Each number is 128 + 32 x the weight over its row's rms, rounded and kept within 0 to 255. Layers, rows and columns count from 0. The size above them is the row's rms in percent of the matrix's.

# layer 4 attention key, 32x160, rms 0.0913, rows 24-31, columns 0-159
size [113 104 116 113  94 110 110 112]
[[ 63 145 120 210 143 141 179 119 155 120 128  81 106  93 106  93 151 119 145 177 157 106 118 130 137  95 104 130 158 110 139 136 123 112 119 132 112  94  70  76 128 136 139  93 100 173 138 190 159 156 117 121 216 101 184 107 158 177 104  79 168 133 115 197 147 139 152 167  87  68 134 120 105 148 119 163  88 144 153  66 107 156 119 109 143 133 124  96 171 157 115 116  85 153 104 136  95 153  76 102 101 181 100 120  58 133  91  93 161 103  96 141  91 150  94 131 141 125  90 146 124 122 117 157 147  90 140  74 112 151 175 117 120 141 173  88 166 134 168 178 105 132  61 105  73  71 115 161 108 120 132 167  97 194 108 165 125 129  95 128]
 [113  92 117  92  62 130  96 145 160 178 152  84  81 167 101  92 126 106 194 170  74  92 162  98 163 117 134  86 156  92 185 120 131 107  92 144 162 181 104 110 107 158 145 103  99 113 114 149 100 117 118 135 115  87  91 147  61 130 133 121 111 127 127 100 125  84 109 144 168 138 128  82 154 172 160 157  97 119 113 100 128 102 111  86 212 150 132 131 196 182 148 146 134 104 122 152 112 114 131 143 118 112 145 129  53 132 119 164 183 131  71 132 120  99 142 134  69  47  96 145  89 112  96 118  94  71  97 151 142 136 160  85  93 144 129 160 113 167 172 130 216  93 162  89 103  95 142  99 117  71 111 125 138  91  89 142 153 109 111 156]
 [184  85 182 107 126 150 101 170 106 112 106 168 176 118 197 192 145  94 156 102 129  98 108 137 162 129 133 104 122 185  70  86 213 140 134 106 226 143 125 159 155 136 180 159 125 105 101  86  97 105 134 140  94 115 115 143  84 108 142 183 119 107 138  66 133 101 161 125 178 157  82 177 137 114 140 106 130 100 107 153 131  77 113 169 143 121 185 143  99 147 176 106 121 101 156 135 107  94 133 189 135 122 186 123 165 143  70 204  97  83 141 128 167 116 139 149 127 117 157 156 106 137 102  92  78 145 116 149 131 121  79 126 149 121 123 158 148 118 109 125 122 115 150 179 137 132 123 119 156 110 115 164 154  93 138 109  87 184 168 203]
 [ 90 121 139 154  91  68 139 129  86  96 144 145 165 148 163  64 119  63  91 122 107  73  89 155 157  97 121 144 124  78 114 175 106 133 137 139 105 101  92 101 146 116 170 121 136 130 147 122 134  91 130 141 157 174 150 152 169 185 106 163 146 135 128 176 176 183 175 117 153 144  91  72 181 158  96 137 107 123 149 167 112 185 173  90 113 107 146 117 169 196 210 119  91 123 143 114 111 170  92 123 121  97 122 180  68  94 113 208 176 109 147 103  81 115 102 138 124  96 126 167 137 151 128 160 160  73 109 125 200 179 156 151 172 134 149 113 103 137 119 106 129 163 107  58 109  95 117 102  96 113 122  74 137 142 135 104 122 116 135 167]
 [166 134  94 154 188 189  66 113  76 137 147 153 153 115 172 190 124 151 100 179 133 148  88  87  62  94 173  86 102 108 101  32 140 128 122 150 151 113  90 125 135 111 159 106 103 167 159 134 177 139 175 157 130 129 146 114 129 124 177 127 130 145 120 142 116 164  78 106 207  98 119 145 129 132 178 104 170  64 121  83 101 101 149 129  89 143 119 163 158  81 128 166 155 141 148 105 142 128 168 130 124 179 146  94 139 140 136  88 169 132 135 150 111 119 107 146 206 116 171  87 130 116  72 147 119 139 151 148  84  78 123 180 110 131  96 145 130 123 158  87  87  94 134 138 114 157 145 159 158 109 190 137 143  75 123 112 149 135  58  70]
 [152 131 168 111 122 134 128 123  75 137  94 117 130 162 135 158 144 145 104  94  82 142 179 110 158 128 147 153 164 171 167 115  96 132 123  24 156  93 205 168 163 144 102 185 114  87 115 129  75 142 140  94 125 152 125 118 184 106 156 166 135 154 156 109 149 131  90  73  59 139 157  85 161 118 113 119 136 176 130 168 107 113 128 118  68 117 165  94 101  97  90 131 165 156 108  91 115 129 123  93 151  94 117 107 143 171 109 144 135  52 144  79 124 123 103 128 154 208 139  82  61 126  95  96 131 171 112 151  94 117  47 137 148 124 159 138 133 129 114 162  90 175 133 142 180 174  89 171  93 173 153  98 133 129 137  83  89 111 138  91]
 [124  90 153 112  35 110 108 106 124  96  93 149 105 123 125  99 141 109 160  77  85 117 123 118 179 137 147 145 131 188 133 159 113 130 110 131  65 181 155 107 110 135 161 178 145 164 110  70 142 105 160 132  69 124 119 156 130 129 175 132 135 145 138 107 156 140 124 124 158 160 130  51 100  81  99 204 109 184 125  99 141 101 120 115 149 116  76 150  93 133 126  47 136  33 142 110  74 151 138 160 200 151 154 157 153 137 110 185 117 148 156 115 106 107 131 110 118 138 144 155 159 122 144  46 154 141 158 141  86 156 113 113 141 199 138 122 124 117  95  92 166 140 144 144 150 158 110  60 168 109  95  62  98 122  79 105 105 138 148 137]
 [112  79 132 175 153 104 117 154 152 143 110 112 128 128 151 172 111  76 135 171 159 137 203 134 125  81 121 113 104 133 122 140 169 168 137 154  63 146 123  80  93 116 151 136 116 141 130 159 152 123 112 157 154 184 157 146 134 138 138 111 106 158 136 171 138  91  83  93 150  76 106 119 124 109 103 180 109 153 122 138 128 113 137 143 105  87 100 194 152 130  56 111 120 153 102 167 109 118  89 103 122 170 101  96  80 141 135 189 153 182 125 175 100 111 138 124  97 144 155 153 145 168 103 116 200  97 150 101 129 196 154 182  98 174 204 144 144 179 168 128 114 179 157 138  55 122 122 187 165 185 116 158  45 163 105 152 119  95 113 161]]
# layer 4 attention query, 160x160, rms 0.0959, rows 25-31,57-63,89-95,121-127,153-159, columns 0-159
size [108 112 102 106  96 100  94 121 106  96  93 107  87 103 116 121  96 105 100 103 111  94  86 110  91  89  82 106 119 121  88 118  98 124 109]
[[ 87 112 170 102  89  85  80 133 111 128 132 127 147  95  91 144 136  87 140 170 126 125 130 134 141 130 157 150 111 116  97 107  74 120  48  90 139 154 145 142 180 114 134  97 139  79 104 129  84  47  82  88 117 160  71 142 100 142 151 165 114 162 154 131 190 140 131 133 154 103 119 157 135 136  95 177  87 118 149 155 107 134 143  97 154  95 110 149 111 112 157  72 121 174 101  92  45 140 126 132 128 125  95 125 137 142  80 187 100  96 101  74  91 106 107 116  88  99  51 143  64 144 106 157 169 101 188 106 141 150 127 151 114 125 168 100  51  68 158  98 185 139 137 135 102 108 125 129 178 156  93 142 110 198 102  94 149  97 154 105]
 [184 160 208 112 117 131 107 130  54 162 182 141 154 105 117 173 159  92 115 124 109  74 120 130 143 105 146 159 137 151 130 135 156 166 152  92 168 142 151 162 156 121  95 145 173 171 132 151  91  97 129 111 101  97 139  40 148 123 127 130 109 156 155 145 123 119 128 108 129 154 151 180  91 150 129 113  94 127 100 174  86  84 111 192 119 138 147 111 152 150 135  89 138 172 116  96  95 108 134 156  84 130 127 108 161 142  89 178  98 149 133 151 136 178 130 219 134 118 138 180 109 126  47 116 180 105 151 110 101  94 123 111  79 169 116 132  78  73 113 116  94 162 150 126 188 203 120  88 138  89  97 121 138  90 149  56 103 161 113 169]
 [ 58 102 137  92 116 120 164 110 176 148 184 121 145 131 101 113  81 124 133 126  81 158 125  87 126  78 142 153 158 136  64 107 154 169 133 158 140 160 162  92 110  99 123 166 122 104 139  95 127 123 114 158 168 152 149 197 100 143  94 111 121 145 163  95 154 156  86 132 138  89 112 174 170 157 193 158  97 112 114 123  90 126 129 101  76 163 109 152  88 187 107  41 109 131 104 171  43 115  65 142 139 107  73 122 118 139  60 154 135  85 164 116 131  98 140  95 108 208 100 143  81 109 134 200 123  81 146 103 117 154 156 145 145 154 127 145 123 109 201  79 157 122 100 138 141  88 153 143 122 173 107 119 104 159 116 147 103  93 129 103]
 [123 136 125 206 179 136 152 120 157 127 118 121 136 121 171 165 115 193 125 128 108 164 144 106  83 178  95 229 109 179 139 124 142 146 126 133 132 122  94 119  79 133 126 171 146  99 154 155 179 124 206 132  82 116  75  60 178 160 120 126 138 130 135  92  64 128  87 160  82 104  88 101 174 128  87  56  88 124 127 109 148 136 120 124 109 113 149 106 117 130 146 128 148 120 145 180 161 144 151  89 120 104 142 124 123 108 184 100 188 107 145 154 123 159 155 116 135  96 133 138 139 172 179 133 125 199  87 134 122  79 137 121 101 170  86 187 164 175 129 176 143 177 115 158 111 111 148 165 133 143 139 130 193 103 165 175  88 174 156 128]
 [166  75 124  78 125 166 135 127  61 112 175 127 148 147 148 132 131  97 113 113 143 127 146 161 124 109 137  72 109 129 120 112 118 153 153 100 163 112 161 172 187  95 175  84 141 171  97 110  68 120 108 105  87 136 115 106 116  91 145  96 159 114 170 155 178 169 164 109 114 106 214 145 108 124 158 190 148 122 152 138 100 104 113 129 142 137 182 166 174 124 117 113 114 103 124 105 152 106 155 157 136 140 183 123 105 127  88 196  24  94 127 151 118 102 114 110 139 144 155 133  88 101  73 119 117  99 125 104 176 149 143  85 191  99 150 149  37 150 107 179  93 146 142 107 110 132 102  77 142  93 132 147  86 110 122  41 147 151  93  91]
 [177 116 156 126  85 132 131 100 138 116 144 170 165  84 120 153 175 153 100 203 135 114 155 163 163 137 128  76 130 161 136 111 143 172 161 114  79  92 156 114 177 167 158 144 122 147 155  75  90 154 123  92  87 177  57 117 119  68 162 131 152 119 130 112 208 137 132 151 100 116 186 138 131 126 144 143 120 113 140 122 142 138 111  86  75 196 132 102 193 107  91  98 114  93 119  95 124  96 117 156 158 102 193 143 131 134  74 153 108 102 135 141 102  75 104 132 123 110 176 127  86 148 122  77  63 102 155 167 112 123 124 124 161 141 146  81 119  71 130 155 115 127 133 108  97 150 135 105 178 126  41  90  79 166 106  47 173 136 117 119]
 [ 72 152 117 185 132 138 111 107 109 199 168  90  99 177 147 111  94 146 200  93 123 160 134 118 146 115 158 105 156 126 130 163  84 155 106 162 107 124 134  88  80 114  89  87  84 150 159 143 166 129 122 181 155 162 152 136 122 170 101 107 118 136  87 121 126 121 125 144 142 126 140 145 141 127 136  80  43 129 179 117 134  96 101  39 137 170 116 116 126 106 145 142 158 150 106 135 170 159 113 129 117 154 103 136 162 145  81  96 125 186  79 119 133 118 138 125 177  91  87  79 110  87 155 146 138  82  81  93 173 162 110 151 143 173 151  88 139 137 187  97 153  88 215  88  81 113 130 110 123 135 112 149  92 101 160 205 207 124 139 127]
 [ 35  94 164 166 140 138 165 119 174 134 152 148 101 156  62 101 158  54 138 150 143  96  92  93 176 151 124 162 130  95 120 121 150 128  58 115 167 155  88 125  92  76 127 172  98  74  64 145 170 104 146 150 175 100 152 173 110 198  99 165 151 159 100 126  95 122 178 171 114  66 119 125 146 142 131 164 142 100 100 151 122 138 157 131 131  96 138 121 158 166 133 128 116 150 152 121  71 135  52 148 106 129  62 148  99  96 135 187 149 150 141 112 109 141 102  80  74 123 105 164 141  85 150 136 191 127 166 108 133 130 149 122  89 127 138 172 137 101 143  63 176 172 110 104 158  94 123 115 111 136 164 137  94 181 139 122 122 127 172 132]
 [160 123 146  84 107 147  63 140 147 115 119 112 129 133  87 122 141 108 116 186 115 131 166 116 119 127 121 101 161 107 207 163 201 117 141 107 166 171 107 132 132 139 134 114 143 159 140 137  65 146 113 145 161 129 144  76 167  46  85 184 152 143  91  94 116  72 128 174 104 100 166 151 119 167 104 107 155 108 102 178 127 123 128 168 139 147 127  73 131 170  94 101 185 119 123 119 111 121  88 113 129 157 126  80 105 137 103 134 111 134 129 185 214  99  85 215 117 146 154 119 131 127 107 141 123 118  94 164 129  96 141 118 162  76 168 138  68 111 119  91  89 100 174 116 178 177  39  77  88  87 123 168 139  88 142 106 142 128 126 106]
 [130 162 177 119 110 133 110 126 126 190  99  79 170 154 185 157 133 140 133 152 105 127 115  37 130 147 129 166 103 121  84  76 125 107 101 148 150 116 146 141 181 130  56 148 127 188 158 126 127 115 125 151 162 152 154  85 140  87 170  45 158 200 140 108  67 118  89 112 136 191 175 143 153 101  95 103 179 103 172  84 181 152 100 176  96  65 121 116 128  89 129 152 121 104 129 143 149 148 142 106 113  93 134 151 113 194 130 133 155 111  75 140 108 146 172 101 163 110 123  82 130  67 120 117  97 118  87 155 122 103  88  83 126 146 104 123 156 124 149 126  97 143 156 172 146 130 180  97  98 124 161 154 122  92 101 117 160 123 216 126]
 [176 127 145  89 156 145  90 120 102 136  96 208 109 113 145 185 101  69 115 131 188 146 125 155 117 148 171 124 108 100 132 104 147 191 169 109 146 114 102 167 125 192 152 102 122 121 158 170 166 154 141 122 142 160  90  98 181  81 158 188 138 167  80 119  99 174  68 123 145 118  56 133  97 146  75 108  84 156 144 161 119 132  85 102 178  66 149 129 132 107 141 135 134 141 153 126 137 139 174 103 134 135 109 128 137 136  93 108 153  91  97  73 203 141 146 161 175 129 163  93 133 209  81 151 104 107 168 136 167 108 154 160 145 147 125 149  89 184 134 179 128 144 127 132  99 125 145 139 128 175 116  75 123 134 193 153 171 134 173  98]
 [ 97 139 103 179 121 154 121 142 105 166 175  47 131 146  82 129 141 115 141 105  62 106 175 132 150  84 147  84 132 130 141 125  80 123 118 130  94 125 141  35 116 130 150 133 101 127 105  57  97 147 119  84 121 153 121 142 147 148 101  58 101 107 190  87 192 156 175  82 135 142 145 108 141 136 173 160  95 111 204 148 127 113 110 101 144 209 126 163  82  81  91 133 123 145  56 115 107 173 123  98 107 104 208 133 128 168 120 152 103 119 123 149 133 102 153 126 110 111 125 150  86  91 170 101 183 103 170 112 133 196 112 133 116 142 140 128 146  84 181 119 148  86 131 105 118 160 198 131 133  80 106 120 142 139  88  98 150 144 131 150]
 [ 71 150  88 145 122 144 174 113 150  92 144 176 133 134 147  70 139 120  68 151 105 109 123 115 153 128 107 139 156  72 153 136  91 108 140  86 126 110  71 132  92 114 121 181 143 172  76 148 118 137 185 132 151 149 157 171 216 101 109 190 177 176  69 167 117 190 147 121  80 170 115 157 119 111 102 142 169 119 165 122 133 138 154 151  98  75 164  75 130  41  99 148 129  93  87 126 113  86 122 147 119 107 133  83  99 105 106 222 126 145 114 171 179  71 139 197 154 116 124 128  88 117 103 158 120 102 121 152 177 102  91 115 129 154 128 138 119 116  81 107 132 138 110 132 160 136 113 150 180  95 129 180 123 170 137 142 146 141 170 135]
 [136 106 162  55 129 117 145 164 113 109 126 165  67  61 121  99  78 150 117 133 124 121 116 108 104 158 150 145 171 114 153 131 165 129 170 131  61 130  97 120 143 142 162 110 154 133 169 187 184 168 120 115 143 158 179 146 188  88 134 171 157 144 127 159 144 148 109 148 110  71 107 188  87 105 123 180  70 149  73 162 106 130 137  85 166 122 138 143 107 143 131  84 134 109 113 131  93 149 130  61 146 152 104  92  68  39 110 184 106 149 130 203 118 129  64 177 102 150 169 106 147 147 124 182 102 113 150 162 140 125 170 124 106 148 192 136  84  99 144 139 114 120 132 134 105  69 113 151 157 136 102  97  83 176 125 152 170 119 106 130]
 [102  81 133 150 147  97  94 108 151 129 143 162 130 153 123 148 198  85 122 146 147 130 101 129 191 158 120  79 137 158 103 153 186 136  84 120 150 152 145 122 116 154 112 133 157 126 137 132 108 155 127  91 119  91 106  81  95 150 141 130  80 174 118  77 193 147 122 170 203 149 130 133 142 142 119 179 176  96 148  90 168 191 162 102 113 188  99 123 154 152 135 108 153 118 146 131  17 119 102 122  94 117 103 188 122 135  89 155 130 119 127 103 127 142 132 151  87  67 115 151 133 120 115 145 178  73 148  78 132 156 154 115  72 147 139  99  63  63 137 126 175 126 187 103 111 197 181 141  62 152  88 143 126 131 109  80 103 153 123 141]
 [196 107 182  94 134 114  77  94 105  97 122 189 194 154 137 185 173 132  77 151  72 178 147 134 138 129 123 135 117 105 156 105 174 131 178  61 164 115 143 144 189 168 135 146 169 116 122 115  83 123 131 114  79 105  98  87 127 131  91 131  91 141  85  83  91 112 139 124 159 142 168 149 100 163 173  91 152 103 117 125 135 110 174 197  96 144 136 103 148 160 136 131 172 142 143  85 135  55  84 142 105 147 128  55 157 115 139 130  74 120 138  93 158 148 125 170 126 137 167 123  86 138  86  94 111 138 139 113 146  65  63  95 156 110 132 137 101  84 116 119 118 142 129 118 172 163 126  92  64  90 110 151 149 114 192  80 120 131  96 164]
 [109 135 168 154 154 124 139 122 139 156 167  74  95  85 197 115 135  90 116  94 178 135 109 110 194  69 122 128 132 140 104  56 125 174 156 103 118 142 102 157 122 108 153 136 103 150 117 140 128 146 106 133 142 206 151  94 136 112 145  96 113 147 215 142  28  95 184 149 143 125 174 125 139 106 189 156 112 172 124 132 100 144  94 110 155 146 128  90 108 110  84 109 159 146 182 151 158  84 108 152 120 107 102 143 105 135 131 116 131  85 120 111  69 117 130 100 159 186 138 107 183 181 151 136 107 176 111 150 176 153 194 101 123 117  71  87 130 158 130 119 110 117 188 152 126 119 151 137 122  90 127 109 113 173  88  82 141 215 157 152]
 [184 159  96 118 175 156 234  93 162 165  91 137  96 130 159 131 108 134 111 136  93 182 170 154 133 136  95 192 163 129 120  92 145 144 166 128  94  82  87 157 161 112 102 171 136 175 135  92 136 132 164 133 138 108 170  91 130 138  76 146 149 109  85 117 137 123  55 162 104 125  69 159 154 189 135  88 133  92 157 103  40 138 139 171 140 148 118 153 125 177 105 179  78 133 106 116 127  62 131 142 120 124 112 106 172 104 174 145 108 141  83 145 117 145 140 165 133 172  92 124  96 149 120 142  92 145 102 113  76 131 169 107 167 112 167  84 137 155 153 182 120  93 104 145 149 101 102 132 143 145 163 147 139  88 185 172  86  92  89 107]
 [ 98  74 142 133  65 131 120 205 118  82 157 156 180 134 137  73 101  93 188 126 145  88 129 122 115 140 159 117 145 124 137 114 132 121  51 130  82 166 101 107  79 158 187 108 130  51  81  92 130  88  78 100 164 165  52 124 116 121 151 142 129  94 149 169 153 149 163 127 124 126 158  99 123  83  96 186 113 147 141 138 176 139 112  96 151  87 178 145 124 155 162  86 100  54 127 113  98 183 167 151 163 120 151 178  95  86 138 183 138 138 165  80  84 122  94 146  97  71 113 115 124 143 143 141 145 146 151 136 135 174 132 130 133 116 133  88 130 172 102 102 102 129 151 108 115  91 127 157 152 159 106 112 105 114  64  89 122 168 182 162]
 [ 98  88 174 161  61 127 153 147 115  97 154 152 108  93  53 144 121 121  73 145 105 138 114  58 141 159 171 129 115 139  78 124 182 115  73 137  75 128  92 114 133 157 143 149 168 128 133  93  87 115 126 170 136 130  56 126 212 162 175 104  77 158 154 132 112 117 160 181 121 143 127 180 118 111  95 158  90 190  93 134 135 144 121  85 149 142 159  85 156 132 141  69 123 118 135 114 105 137 140  82 105 125 140 189 119 108 116 157  97 127 157  99 143  94 164 198 119  66 144 160 147 118 142 126  74  98 107 112 120 129 108 109 149 121 164  92 170  88 136 164 134 108 178  98 124 149 116 133 179 173  71  73 120 200 161 102 144 164 124 128]
 [ 79 134 115 173 118 106 123 140 140  87  99 163 130 162 114 159 109 193 105 123 126 141  94 148  70  94  97 124  99  97 118 173 103 108 148 184 142  85 106  83 135 127 110 115 149 114 127 132 157 119 154 175 144 126  96 144  85 175 120 133  80  99  60 148 148 176 144 135 138 131 138  94 130 138  78 172 135 120 103 165 219 157 171 113  90 130 162 139 136  50 159 164 110 230  80 134 144 140 125  72 152 138 100 138 150  73 111 136 168 129 150 152 105 139 163 115 101 115 127  91 132 139 125 149 166  76 132 125 113 111 141 153 181  73 117 153  90 134 115 145 180 143  82  85  61  68 131 190 149 190 199 143 141 130 136 139 118  93  95 141]
 [ 96  73 151 134 132 104 122  92 166  81 140 118  98 216  99 110 185  81 153 148  60 145 110  93 193 133 106  90 166  79 178 113 134 101  32 108 146 166 128 111 101 185 157 163 112  93  90 172 124 130 126 161 172  87 111  95  92 136  78 158 158 151 126 133 126  87 120 167 131 167 152 115 133 144 123 144 136 155 152 113 138 138 109 118 110 113 155  83 157  92 192 116 177 121 193 143 112 117  72  95 130 132  70 128  91 154 115  97 143  87 116 114 160  76 141 121  65 120  89 120 129 116 170  85 133 103  99 147 104 146 160  99 146 153 110 127 104  95 193 153 137 219 132 106 121 146 121  97  90  93 139 105 143 118  91 153  85 119 131 137]
 [146  63 119 144 176 136 110 176  94  75 143 109 104  87 118 148 144 118  62 171  53 107 159 107 130 172 134 102 157 103 132 125 183 150 170 110 125 137 114 151 160 176 139 133 168 142 119 141  98  81 154 137 136  89 187  86 181 143 112 151 108 151 169 133 110 138 142 162 107 167 105 142 110 117  89 184  95 138  84 122  94 127 101 152 166 137 180 132 175 115 122 134 134 129  95  85  96  81  43 151 149 114 128  63 155 133 108 170 120 111 126 134 201 149  95 213 133 165  80 126 106 131 125 159 112 151 102 119 140 120 103 181 111 131 194 108 159  94 100 146 125 116 154  77 128 165 150 115 147  98  83 111 194 208 123 121 102 174 134 117]
 [ 90 124 142 181  82 135 113 128 137  86 173  92 141 157 101  78 115 113 168  69  98 123 145 106 132 143 157 143 109 169  97 132 159  88 126 114  71 134 145  60  93 127 109 151 111 136  91 126 136  68 116 182 124 129  70 166 131 176 126 114  94 156 161 138 124  98 116 148  96 160 147  97 121 128 106 142  98 167 117 137 178 108 140  80 108 128 154 111 132 149 115  89 129  81 123 162 112 204  87 161 129  70 121 175  73 100 131 128 109  83 154 186 103  96 197 111 175 152 154 196 156 117 165  76 140  42  79 129  97 166 174 162 141 157 174  82 144 120 132 131 145 132 137 132 143 161 105  68  54 147  95 106  82 117 121 122 116 122 177 140]
 [169 132  87 157 164 178 133 113 118 108  58 153 146  88 149 117 102 167  85 129 179 179 124 158 113 140 142 132 133 114  77 148 127 162 187 138 136 158 145 122 180  56 115 112 160  93 125 165 137 116 161 137 151 165 140  99 158 143 132 161 135  85 107 188  97 132 180 158  97  87 122 140 145 137  76  92  91 154 104 136  84 132 109 143 163 113 162  96 138 181 138 188 142 141 123 181 154  58 156 155 126  93 127 100 201 129  87 146 109 166 106  76 128 124 109 140 138 149 213 147 144  88  79 114 115 204 130 165 140 112 137 104 128 142 127 158 192 173  73 123  74  91  82 151 110 164 126 146 151 180 130 149 121 134 200 138 146 117 143 153]
 [206  97 148 154 133 156  99 171 136 106 143 172 122  51 181 222 141 162 153 116  98  93 152 137 108  85  98  66 107 163 195 104  82 194 155 156 115 136 186  94 141 148 152 145 165 136 129 136 139 172  76  47 107 120 144 124 117 108 158 107 170 148 177 106 163 136 137 123 149 101 165 146  98 127  97 105 141  97 186 191 114 103 113 148 151 168  72 187 127  69 123 121 150  97  89 120 156 119 164  94 143 178 115 113 156 146  91 191  76 126 111 138 150 104 156 170 118 104 112 101 104 151 132 105 111 140 163 123 134 120  59 141 161 142 131 116  97 151 170 112 166  90 101 152 144 130 138 125 148 119  72 139 139 117  94 109 110 125  89 120]
 [ 66 109 167 179  85 152 174  94 115  49 129  89 126 131 134 112 167 133 111 144 168 120 126  95 166 159 129 137 157 124 178 122 120 125 109  85 132 121 201 174 147 111 130 127 159 101 127  88  80  86 154 152 168 168 111 171 157 146 130 184 138 127 153 138 121 117  89 158  45 147 165 105 102 205  82 160 149  92 124 112 139 133 130 150  95  78 150 167 123 124 161 148 153 137 143 117 121 149 157 144 143 102 136 101  81 122 126  46  86 100 168  88 130  66  78 100 158 105  95 101  85 155 111 129 143 118 116 105  80 144 142  89 186 138 112 102 114  71 163 116 109 144  77 171 140 157 107 148  78  54 109 138 169 136 156 142 117 111 195 155]
 [104 131 147 105  94 117 160 136  95 134  87  95  89 105 114 111 131 129 112 132 147  99  77 132 139 201  84 113 134  58 139 169  98 158  82 164 155 192 164  96 159 107 176 157  87  85 121 159 107 170 100  98 121  96 139 145 147 161  90  84 181 111  75 136 172 144 113  84  97 119 111  95 139 133  97 146 118 180 147 123 170 155 145  54 115 122 107 130 113 139  75 109 109 148 142 172 109 114 150 144 143  97 101  99 134 120 109 131 129 205 116 122 110 169  60  35  90  76 112  51 146 140 164 147 135 100 146 141 191 155 174 114 102 199 131 158  83 129 134 100 154 131 199  96 122 112 119 129 180 162 133 131 118 126 100 114 152 128 108  92]
 [ 73 130 180 127 117 128 106 122 143 121 174 113 121 126  65  92 158 108 214 137 119  88 147 154 157 101 119 144 165  98 150 101  95  64  85 142 106 164 104  58 116 157 141  80 129  78 158 133  57 110 141  98 159 141  95 122  81 130 164 146  55 120 173  98 129  96 120 152 160 109 158 116 130 118 153 145 106 136 154 175 142 155 107  60 157 120 128 167 138 137 146  91 171 136  70 145  82 126 136 151 163 134 131 168  87 153 100 123 140  64 119 111  77  92 170 142  82  98  90 135  70  74 134 150 129 105 117  92 135 185 143 129  94 141 135  93 131  80 190 134 163 127 150  95  97 131 221 131 146  77  90 115  86 154  97 131 151 140 115 122]
 [211 123 175 102  92 118 116 168  85 110 153 130 173 113 159 149 127  96 102 144  97 101 129 149 106 122 169 144 138 105 118  90 161 112 140  58 154 101 130 126 163 124 146  79 202 123 107 148  97  98  92  68  99 136 137  98 139 112 184 180 114 107 141 115 103 113 118 203 134 105 122 152 122 141 146  65 160 107 107 161  39 146 121 132 147 105 101  93 110 151 117 126 133 131 123 105 113  96 160 177 133 126 190 105 164 128 153 158  76 142  97 168 173 131 134 194 154 183 180 155  61 101  80 177  90  96 116 100 126  99  59 106 134 111 130 117  89 124  86 162 105 112 132 109 185 108 116 106 112 105  86 132 153  78 124  58 111 152  86 126]
 [ 83 145 100 188 130 142 167 146 144 133 149 151 141 165  57  67  94 177 162 115 180 138 118  90  86 134 133 160  89 154 111 110 142 183 136 107 118 150 119  80  53 168 105 148 128 121 118  97 151 117  90 132 141 119 144 153 157 143  82  87 134 140 159 145 113 152 147  98  61 122 143 116 159  77  95 131 130 185 122 172 120 122 133 144  97  94 161 172 164 128 131 146  91 110 127 179 135 130 135  82 116 138  60 183  93  86 101 157 124 144 168 153 126 158 140  29  98 165 157  93 127 150 118 125 172 140 131 111 135 115 185 145  88 122 164 154 224 139  85  90  96  83 107 103 120 160 138  88 106 140  84 142  53 152 133 111 123 110 181 131]
 [144 154 118 141 184 120 220 120 191 171 103 118 123 130 162 105 141 106  53 114 142 112 160 146 117 114 147 135 113 115  91 135 123 173 181 155 157 106 102 126 105  98  92 164 121 137 113 115 191 111 162 136 128 159 214 132 153 126 137 115  90 123 134  95  93 170  90 176 152  79  83 149 114 164 118 112  86  78 118 112  83 119 114 140 125 131  87 177  88 136 144 209 152 134  38 136 172  68 145 129 141 128 152  88 137 130 159 139 105 133 145 159  85 139 131 130 175 135 106 117 120 174 206 191 111 121 151 136 102 101 129 163 132 129  80 145 149  96 137  99 155 126 138 147 146 120 140 186 142 156 153 118 209 107 172 175 174 102  81 117]
 [154 101 196 150  82 186 107 125  74 148  92 153 124  73 107 203 149 152 161 129  95 115 131 150 110 146 124 175 136 157 155 134 148 140  85 107  89 169 130 112 125 123 112 154 115 131  89 137  88 139  71 160 116 114  86  76 158 111  81 111 190 171 157 118 152 142 164  67 100 173 166 143  51 106 151 142 178 182 149 121 155 125  66 135 153 112 163 148 143 110 122 105 144 136 220  91 125 145 135  90 152 123 102 169 112 140 109 131  90  97 115 117 187  83 141 145 144 121 161 158 127 110  71  73 152 119 127 146 142 118 205 144 131 129 123 189 145 191 119 153  91 133 130 115 174 143 124  94 153 136 135 132 110 134 168  89  68 185 171 132]
 [ 62 129 131 172  55 117 132 122 111 101 143 124 124  79 107  96 109 167 127 116 142 124 123 185 133 111 135 134 145 198  90 128 117 106  94 136  72 131 163 122 135 131 141  91 149  84 134 132 140 121 101 122  61 117  72 170 148 145 171  98  90 185 206 173 173 137 111 149 142 164 212  64 152 132 105 189 120 191 101 169 129 180  78  69 116 130 108 153 134 140 107  61 120 119 134 136  65 186 132 138 157 104 160 168 105 152 126 155  95 131 170 121 109 112 101 148 139 100 157 166 105 164 127 126 144 144 164 116 127 134 116 117 139 120 112  47 124 128 155 144 163 135 153 116 146 169 142 157 162 130  75  74  97 156 115  77 170 156 180 139]
 [ 98 140 112 117 142  80 154  65 181  94 149  95 110 115 134  31  35 113 153 174  66 140 125 111 105 113 116  97 225 100 132 151 108 119 107 190 114 119 155 118 113 108 148  83 111 152 132 112 168 160 142 182 127 153 137 187  83 158 158 104 148 126 116 147 158 150  98 152 173 125 120 155 148 134 118 172 130  99 113 130 160 184 140  74 143 167  96 139 123 107 113 101 111 197 112 186 152 113  99 122 135 142  98 112 132 133 145  81 152  99 101 119  83 118 148 137 123 102  89  91 122 133 126 179 107 102 127 136 155 196 121 133 113 173 110  90  96 134 151 165 157 126 107 160  49  81 155 180 164 186 167 147 113 141 115 135 185  88 110 127]]